config.toml
n_layer = 9
d_model = 640
n_head = 10
n_kv_head = 10
head_dim = 64
d_mlp = 1728
vocab_size = 12723
activation = "swiglu"
norm = "rmsnorm"
norm_place = "pre"
norm_eps = 1e-06
positions = "rope"
rope_base = 61800.0
rope_fraction = 1.0
qk_norm = false
attn_scale = 0.125
bias = "none"
tie_embeddings = false
parallel_block = false
extras = ["local attention windows", "value residuals", "skips across layers", "capped logits"]
init = "uniform"
init_std_qkv = 0.0203
init_std_o = 0.00478
init_std_up = 0.0203
init_std_down = 0.00291
optimizer = "adamw"
lr = 0.000673
beta1 = 0.9
beta2 = 0.98
weight_decay = 0.23
lr_head = 0.00504
grad_clip = 1.0
warmup_steps = 452
schedule = "wsd"
decay_fraction = 0.667
decay_shape = "exp"
final_lr_fraction = 0.0
batch_tokens = 131072
seq_len = 1024
doc_mask = true
train_tokens = 1230000000
steps = 9385
dataset = "wikipedia_en"
Each number is 128 + 24 x the weight over its row's rms, rounded and kept within 0 to 255. Layers, rows and columns count from 0. The size above them is the row's rms in percent of the matrix's.

# layer 5 MLP up, 1728x640, rms 0.0377, rows 656-664, columns 512-639
size [101  99  99  96 100 101  96  97  99]
[[124 152 125 126 100 146 144 122 153 115 150 121 149 165 143  79 170 172 125 136 148 124 142 133  84  84 124 128 140 112 132 126 115  91 132 119 105 106 139 151 152 134 141  86 129  94  90 151 163 135 129 132 119 105  99  96 102  79 130 139 148 160  99 108 129 108 117 124 122 150 129 144 139 131 114  94 150 149 119 147 127 133 154 132 130 135 130 121 164 127 116 123 138 155 145  82 138 156 108 136 131 122 128 109 112 146 106 168 123 133 136  97 149 102  83 102 105 148 137 145  91 120 145 137 107 139 140 138]
 [ 93 125 138 123 146 143 126 138 137 161 155  70 151  99 143 142  72 133 135 137 163 140 118 133 130 100 123 134 109 110 104 137 133  92 148 171  83 142 134 123 102 155  93 147 110 100 129 144 146 130 120 110 129 164 128 121 118 142  96 120  91 123 115  96 121 115 150 138 169 164 110 150 123 100 150 121 116 159 171 128 132 110 118 191 159 140 123 123 126 110 154 136 124 114 118 171 117 127  93 121 142 109 152 116 135 136 177 165  89 131 138 132 141 125 130 143 111 106 161 127 119 125 123 122 173 142 176 143]
 [122 120 105 139 107  96 119 133 135 139 124 106 122 145 164 126 122 166 158 168 140 106 125 129 102 152 116 176 119 155 111 146  96 123 136 131 172 150  96 101 125 145 120 118 101 130 129 142 118 154 123 112 131 108 140 124 152 133 137 146  90 133 200 145 134 134 166 150 159 105 171 116 150 158 131 141 152 111 159 157 119 113 159 154  99  94 163 172 127 148 155 127 131  86 163 116 133 118 133 137 139 106 117 119 147 128 130 111  97 113  83 104 121 134 108 114 134 154 121 158 130 123  97 132 111 142 118 178]
 [110 168 131 133 137 126 146 130 112 138 133 116 124 128  89 167 110 101 133 137 106 128 118  99 124 127 115 144 141 124 157 179 108 144 149 178 139 144 138 134 102  79 126 153 123 122 129 131 153 102 145 123 131 140 103  77 123 113 157 125 113 127 138 138  78 125  94 159  95 109 150 136 113  99 136 147 110 163 120 166 124 104 128 122 136  96 165 151 128 132 140 131 151 126 134 121 156 123 123 115 113 145 101 161  72 144 143 113  85 116 121 153 156 193 100  77 105 120 190  97 124 113 103 126 166 127 133 159]
 [107 193 109 131  94 117 117  88 124  95  67  95 117 115 107 151  88 120 164  90 161 158 132 163 114 144 158 117 130 110 169  87 118 102 137 178  93 103 129 102 119 108 156 111 160 116 139 152 127 159 114 128 107 150 131 163 115 140 101 132 139  96 118 126 114 129 124  89 124 138 112  96 163 114 115 160 168 106 217 145 144 114 120 151 163 123 122  70 146 125 104 165 174 121 144 104 137 118 149 136 160 107 130 157 123 146 158 130 135 121 100 140 131 131 165 145 141 110 105  97 144 123 109 161 168 121 122 153]
 [121 144 161  99 105 124 151 152 120 118 149 138 137 108  88 126  85 137 147 150 140 126 130 130  86 142 127 142  96  78 131  93 154 129 104  60 162 153 157 152 142 169 150  95  97 154 127 119 137 137 126 120 128 134 175 139 113  81 123 105 144 131  90 140 122 112 140 103 109 162 166 131 128 154 133 107 148 148 147 163  92 167 147 152 131 139 154 132 109  94 121 142 111 133 132 114  87 100 113 120 122 166  96 152 149 110 116 138 134 148 161  99 147 148  97 161  96 142  96 150 121 155 135 147 122 138 112 134]
 [128 178 144 132 107 156 131 144 137 105 121 140 149 132 170 143 135 112 142 139 167 138 144 112  79 117  95 137 101 140 142 127 121  94 123 170 125  96 155 127 165 139 188 118 143 138 113 128 121 136 125 118 137 172 159 110 114  99 124 122 115 165 182 118 137 142  96 138  57 135  98 130 122 155 181 111 131 146 173 147 110 122  60 149  79 149 122  94 130 143 100 146 120 111 116 164 139 118 129 103 146 149 124 155 162 173 107 102 153 129 120 113 152  87 134 169 117 108 137 101 132 134 107 151 137 153 147 136]
 [148 152 116 107 126 123 155 141 135 154 124 135 156 129 133 130 115 116 142 132 160 164 125 128 106  99 104 129 143 153 124 173 150 159 110 100  74 125 127  92 127 123 134 167  88 186 132 137 103 119 116 124 160 104 130 147 127 116  88 112 106 171 139 122 139 130 140 128 103 127 160 147 106 158 132 151 150 139 114 126 160 138 138 143 151 150 144  83 140 127 148 114 104 149  98  97 103 116 122 124 107 179 112 130 132 138  68  82 116 112 154  88  89  87 117  92  95 112 138 134 173  85  82 119  93 150 190 120]
 [156 135 127 126  78 103 125 134 152 155 121 114 133 143 123 129 129 119 102 140 109 127 119 116 149 152 155 127 157 158 116 138  98 177 104 150 114 118 117 115  97  97 114 138 117  95 168 111 148 124 133 123 124 146 194 149 152 132 146 143 130 167 155  98 168  99 169 147 139 142 141 139 130 124 170 115 119 100 143  75 122 162  72 172 135 120 144 151 144 139 104 156 102 125 122 166 144 117 101 137 113 106 129 124 113 131 125 147  90 115 118 131 176 139 125 153 100 123  75 141  91  85 121 149 103 125 154 162]]
# layer 5 MLP down (transposed), 1728x640, rms 0.0341, rows 656-663, columns 512-639
size [ 98 101 100  96 102  98  97  99]
[[137 115 106 123 104 159 143 155 141 118 189 127 132 158 108 119  92 130 153 124 120 114 114 127 144 135 109 123 122 117 117 133 129 123 129 160 143 158 128  86 118 143  98 112 108 179 158 130 112 116 106  86  99 146  91  74 124 129 112 139 120  84 148 146 146 117 149 144 186 117 149 101 170 130 160 165 137 125 126 138 135 152  87 122 143 149 124 112 140 142 136 136  96 133 134 120 176 158  92 112 123 128 127 113 149 135 132 129 120 119 144 141 109 103 103 114  97 126 120 150 143 149 124 122 137 135 156 126]
 [ 83 115 144 151 170  99  66 109 102 157 145 112 122 127  84 138  87 177 140 112 152 150 147 168  82 133 123  67 134 138 158 115 106 143 158  90 174 138  73 176 149 112 163 147 143 153 141 114 125 161 112 185 143  99 142 143 100 112 116  91 144 210 146 178 121 179 117 113 160 118  99 169 135  89 124 138 137 131 120 126 112 115 141 118 124 174  80 128 115 137 114  97 154 121  86 111 134 118 120 126 117  85 118 165  79 118 145 127 142 130 182 124 104 103  92 123 115 110 122 114 158 125 116 126 107 108 144 147]
 [116 113 139 185 137 153 129 122 148 153 128 106  98 105  94 117 104  96 178 125 119 128 111 151 155 109 137 127 127 139 120 108 141  74 173  96 112 109 101 104 122 106 119 145 129 161  65 135  98 176 134 121 107 110 140 189 108 158 150 120  99 147  89 134  97 102 109 132 106 139 141 177 114  87 138 103 146 134  99  78  94 134 115 183 170  67 113 128 138 102 129 140 120 123  95 116 143 119 121 122 117 115 118 142 126 148 148 104 144 113 163 151 102  86 107 164 162 115 126 122 152 113 141 151 126 114 126 162]
 [147 116 135 153 116 111 135 162 154 117  83  87 106 118 128 139 170 108  82 133 124 129 117 104 109 151 117 160  97 178 140 102 134 110 105 134 122 166 131 123 119 113  91 124 172 159 105 153 141 144 129 103 116 109 134  93 152 123 122 122 108 116 114  97 124 125 135 140 130 122 119 125 123 122 131 151 157  90 123 144 150 126 123 173  88 132 123 104 135 106  90 178  92 142 127 140 117 207 165 119  92 163  91 122 143 147 138  76 110 121 145 131 139 118 142 136 102 183 161 100 168 139 130 102 160 136  90 135]
 [100 132 146 122 139 129 112 158 126 132 154 179 103 103 152 127 128 113 111 130 122  99 118 115 147 141 128 109 136 145 116 152 148 144 149 160  97 102 126  80  98 126 138 128 130 117 148 133 115 150 182 102 113 126 118 129 114 139 113 146 143 117  88 125 128 125 134  92 114 173 121  98  73 143 153 114 133 115 112  93 140 108  99 145 170 132 136 138 123 164 120 119  99 111 134 139 117 108 161 134 138 121 134 152 128 143 140 108 133 164 128 118 153 102 181 101 168 168  99 111 142 157 124 162 117 149 174  96]
 [169 124 118 142 113 145 135 141 146 161 159 108 120 113 102 117 147 142 154 150 116  80 109 105 144 105 190 157 112 138 163 127 178 179 143 165 122 126  50 144 136 129  96 112 171 132 123 167 142 106 160 107 133 135 113 116 107 120 139 131  93 140 131 153 142 100 137 122 121 119  79 166 170 111 143 139  87 144  77 129  97 152 118 117 111 147 133 109 157 152 117 151  94 121  97 118 127 113 163 144 110 140 117 117 108 124 125 118 137 143 130 166 155  97 142 155 101 118  83  90 156 155 132  82 141 117  99 126]
 [161 166 147 124 149 121 116 131  92 103 127 148 132  84 116 170 138 139 133 137 122 150 153 150 162 122  96 121 138 138 104 101 122 132 133 108 108 115 105 152 154 129 130 115 134 117 122 112  76 131 100 135 143 140 141 115 115 110 159 102 120 126 163 136 161 130  97 179  92  63 187 141  89 129 138 145 114 145 136 107 157 144 116 127 104 101 175 135 129 115 136 131 157 111 141 139 112 146  89 131 173 102 126  89 135 126 140 159 144 123 132 167 147 103 137  90 110 114  83 117 152 144 131 122 148 141 141 133]
 [190 135 162 127 125 131 163 128 117 122 135 135 124  84 150 125 101 188 131 156 133 142 117 148  82 141 162 157 118 150 124 140 100  91 153 150 158 121 117 104 125 139  87 105 158 149 157 114 123 109 121 148 125 145 153 110 126 163 104 191 157 125 131 156  84 167  90 119  70  94 155 143 110 183 140 121 135 114 122 112 104  97 130 184 103 104 114 138 189 114  96 112 141 174 166 132 160 103 121 135 114 118 138 132  88 123 105 147 108 118 107 156 189 148 106  68 145 111 135 121 130 129 114 130 158 154 119 154]]
# layer 5 MLP gate, 1728x640, rms 0.0379, rows 657-664, columns 512-639
size [ 99 101  97 102 104  97  98  96]
[[107 113 123 120 120 103 102 151 152 173 100 108 147 142 142 123 105 132 105 147  90 138 124 142 118 112 152 137 129 151 147  92 135 160 121  86 130 126 126 119 164 132 162 148 135  74 118 112 150 148 101 146 130 100  76 146 133 167 121 117 142 141 132 155  94 125 118 111 121 105 133 173 143 110 128 147 156 136 110 135  95 107 133  93 143 142 139 133 157  89 141 136 135 112 144 124 126 147 184 109 112 130 131 140 156 103  73 137 124 142 119 123 157  53 118 143 118  81  94 133 166 118 134 166 173 109 121 142]
 [104 166 110 138  85  95 151  78 152 128 120  98 110 135 128 105 135 123 115 111 136 110 101 132 128 156 152 145 120 113 163 149 106 157 129 136 151 147 117  99 113 159  97 135 143 132 120 161 159 128  98 117 140 131 164  96  95 165 100 162  90 112 123 143 138 104 162 130 138  71 124 128 138 132 138 115 215 121 193 114 124 152 129 129 147 152 152 114 142 120 150 139 157  95 130 129 102 124 140 104 143 113  93  90 128 123 150  90 119 138  96 112 149 121 132 169 104  95 109 136  73 112  78  89 138 109 137 128]
 [128 115 135 115 130 142 119 162 158  97 137 123 136 122 105 116 147 124  99 104 125 143 152 105 139 101 102 137 123 147 127  82 107 107 136 160 169 173 134 144 113 103 145 111 153 167 126 120 189 123 136 124 127 141 139  82 113 117 128  65 138 118 172 167 116 103 111 123 121  94 171 138 138 158  92 145 168 123  91 158 137 151 153 154 113 137 174  63 131 124 136 156 163 103 127 133 114 141 152 143 120 146 107 142 174 148 173 136 106 121  92 150  82 147 102 115 119 173 162 136 134 100 110  97 105 136 110  99]
 [108 131 124  97  95 115 152 181 121 113 119 104 139 132  74 206 130 106 115  73 125 150 125 100 141  87 170 114 147 115 118 128 120 110 114 135 106 100 104 128 141 104 125  89 144 145  95 126 165  89 137 123  98 136 125 116 110  68 147  57 120 154 146 121  93 109  92 142 115 107 112 122 165 117 149 142 157 150 136 157 138 103 173 155 123 129 109 139 159 164 117 113  89 101 141 155 118 140 146  63 140 108  88 107 126 127  64  83 159 106 182 128 181  99  78 133 150 134 136 120 121  95 137 138 136 169 142 143]
 [145 135 112 143 102 120 140 124 129 119 136 118 133 100 115 134 150 124  76 119  97 161 114 147 108  71 156 118 159 145 104 159 130 149 169 134 124 120 140 116 144 151 112 134 153 123 109 133 169 136 121 120 105 106 154 120 162  77 142 137 132 123 120 169 182 125 123 116 139 147 103 199 122 104 118 162 113  90  80 100 147 121 160  95 146  90  83 125 155 114 163 160 126 138 106  94 119 135 150 138 106 103 146 134 142 130  96 111 136 106 179 127 136 129 132 159 107 137  96 125 106  82 152 101 140 177 177  88]
 [130 107 142 131 114 131 102 104 135 161 108 121 134  98 135 121 121 105 141 116  91 118 107 162 121 150 125  64 113 131  96 148 121 115 129  89 152 136 167 119 177 134 139 103 125 137 128 147 139 175 108  96 106 138 109 111 127 142 101 123 160 143 155 136 171 138 112 165 126  95 177 146 153 130 122  98 120  89 150 127 117 113 115 117 116 103 142 135 104 129  96 155 151 117 106 147 159 134 136 147 161  77 148 157 203 122 135 153 143  94 130 136 102 136 120 123 119 164 133 162 147 181 171 133 131 132 134  88]
 [134 179 125 155 140 148 122 143 132  99 128 150 155 172 122 115 137 100 118 147 125 132  99 153 126 114 134 183 105 153 185 129 134 121 127  78 126 149  99 133 120 133 110 177 168 110 139 137 157 113 133 142 117 145 118 153 119 141 128  93 173 123 123 134 139 145 148 152 141 133 113 122 138 167 150 183 146 136 137 103 120 160 111 121 100 119 113 161 140 100 133  93 144 123 154 167 118 128 119 119 156 121 135 160  98 135 126 174 153 156 100 101 142 148 107  90 123 107  95 126 130  96 124 133 159 160 148 146]
 [157  52  88 198 139 122 121 124 130 120 135 133 127 162 121 134 138 151 141 142 106 142 137 108 107 134 151  79 152 144 130 101 117 201 147 119 110 119 132 110 108  88 142 154 119 141 139 128 140 181 120 113 141 139 109 118 123 150 148 122 150 124 122 129 139 151  78 112 101 159 167 140  81 126 100 146 146 148 127 111  90 130 192  98 139 113 162 162 153  89 152 149 117 139 132 114 123 126 139 150 127 132 105 151  77 154 125 115 174 103 102 121 101 116 119 114 105 140 128 164 191 104 113  99 157 150 152 142]]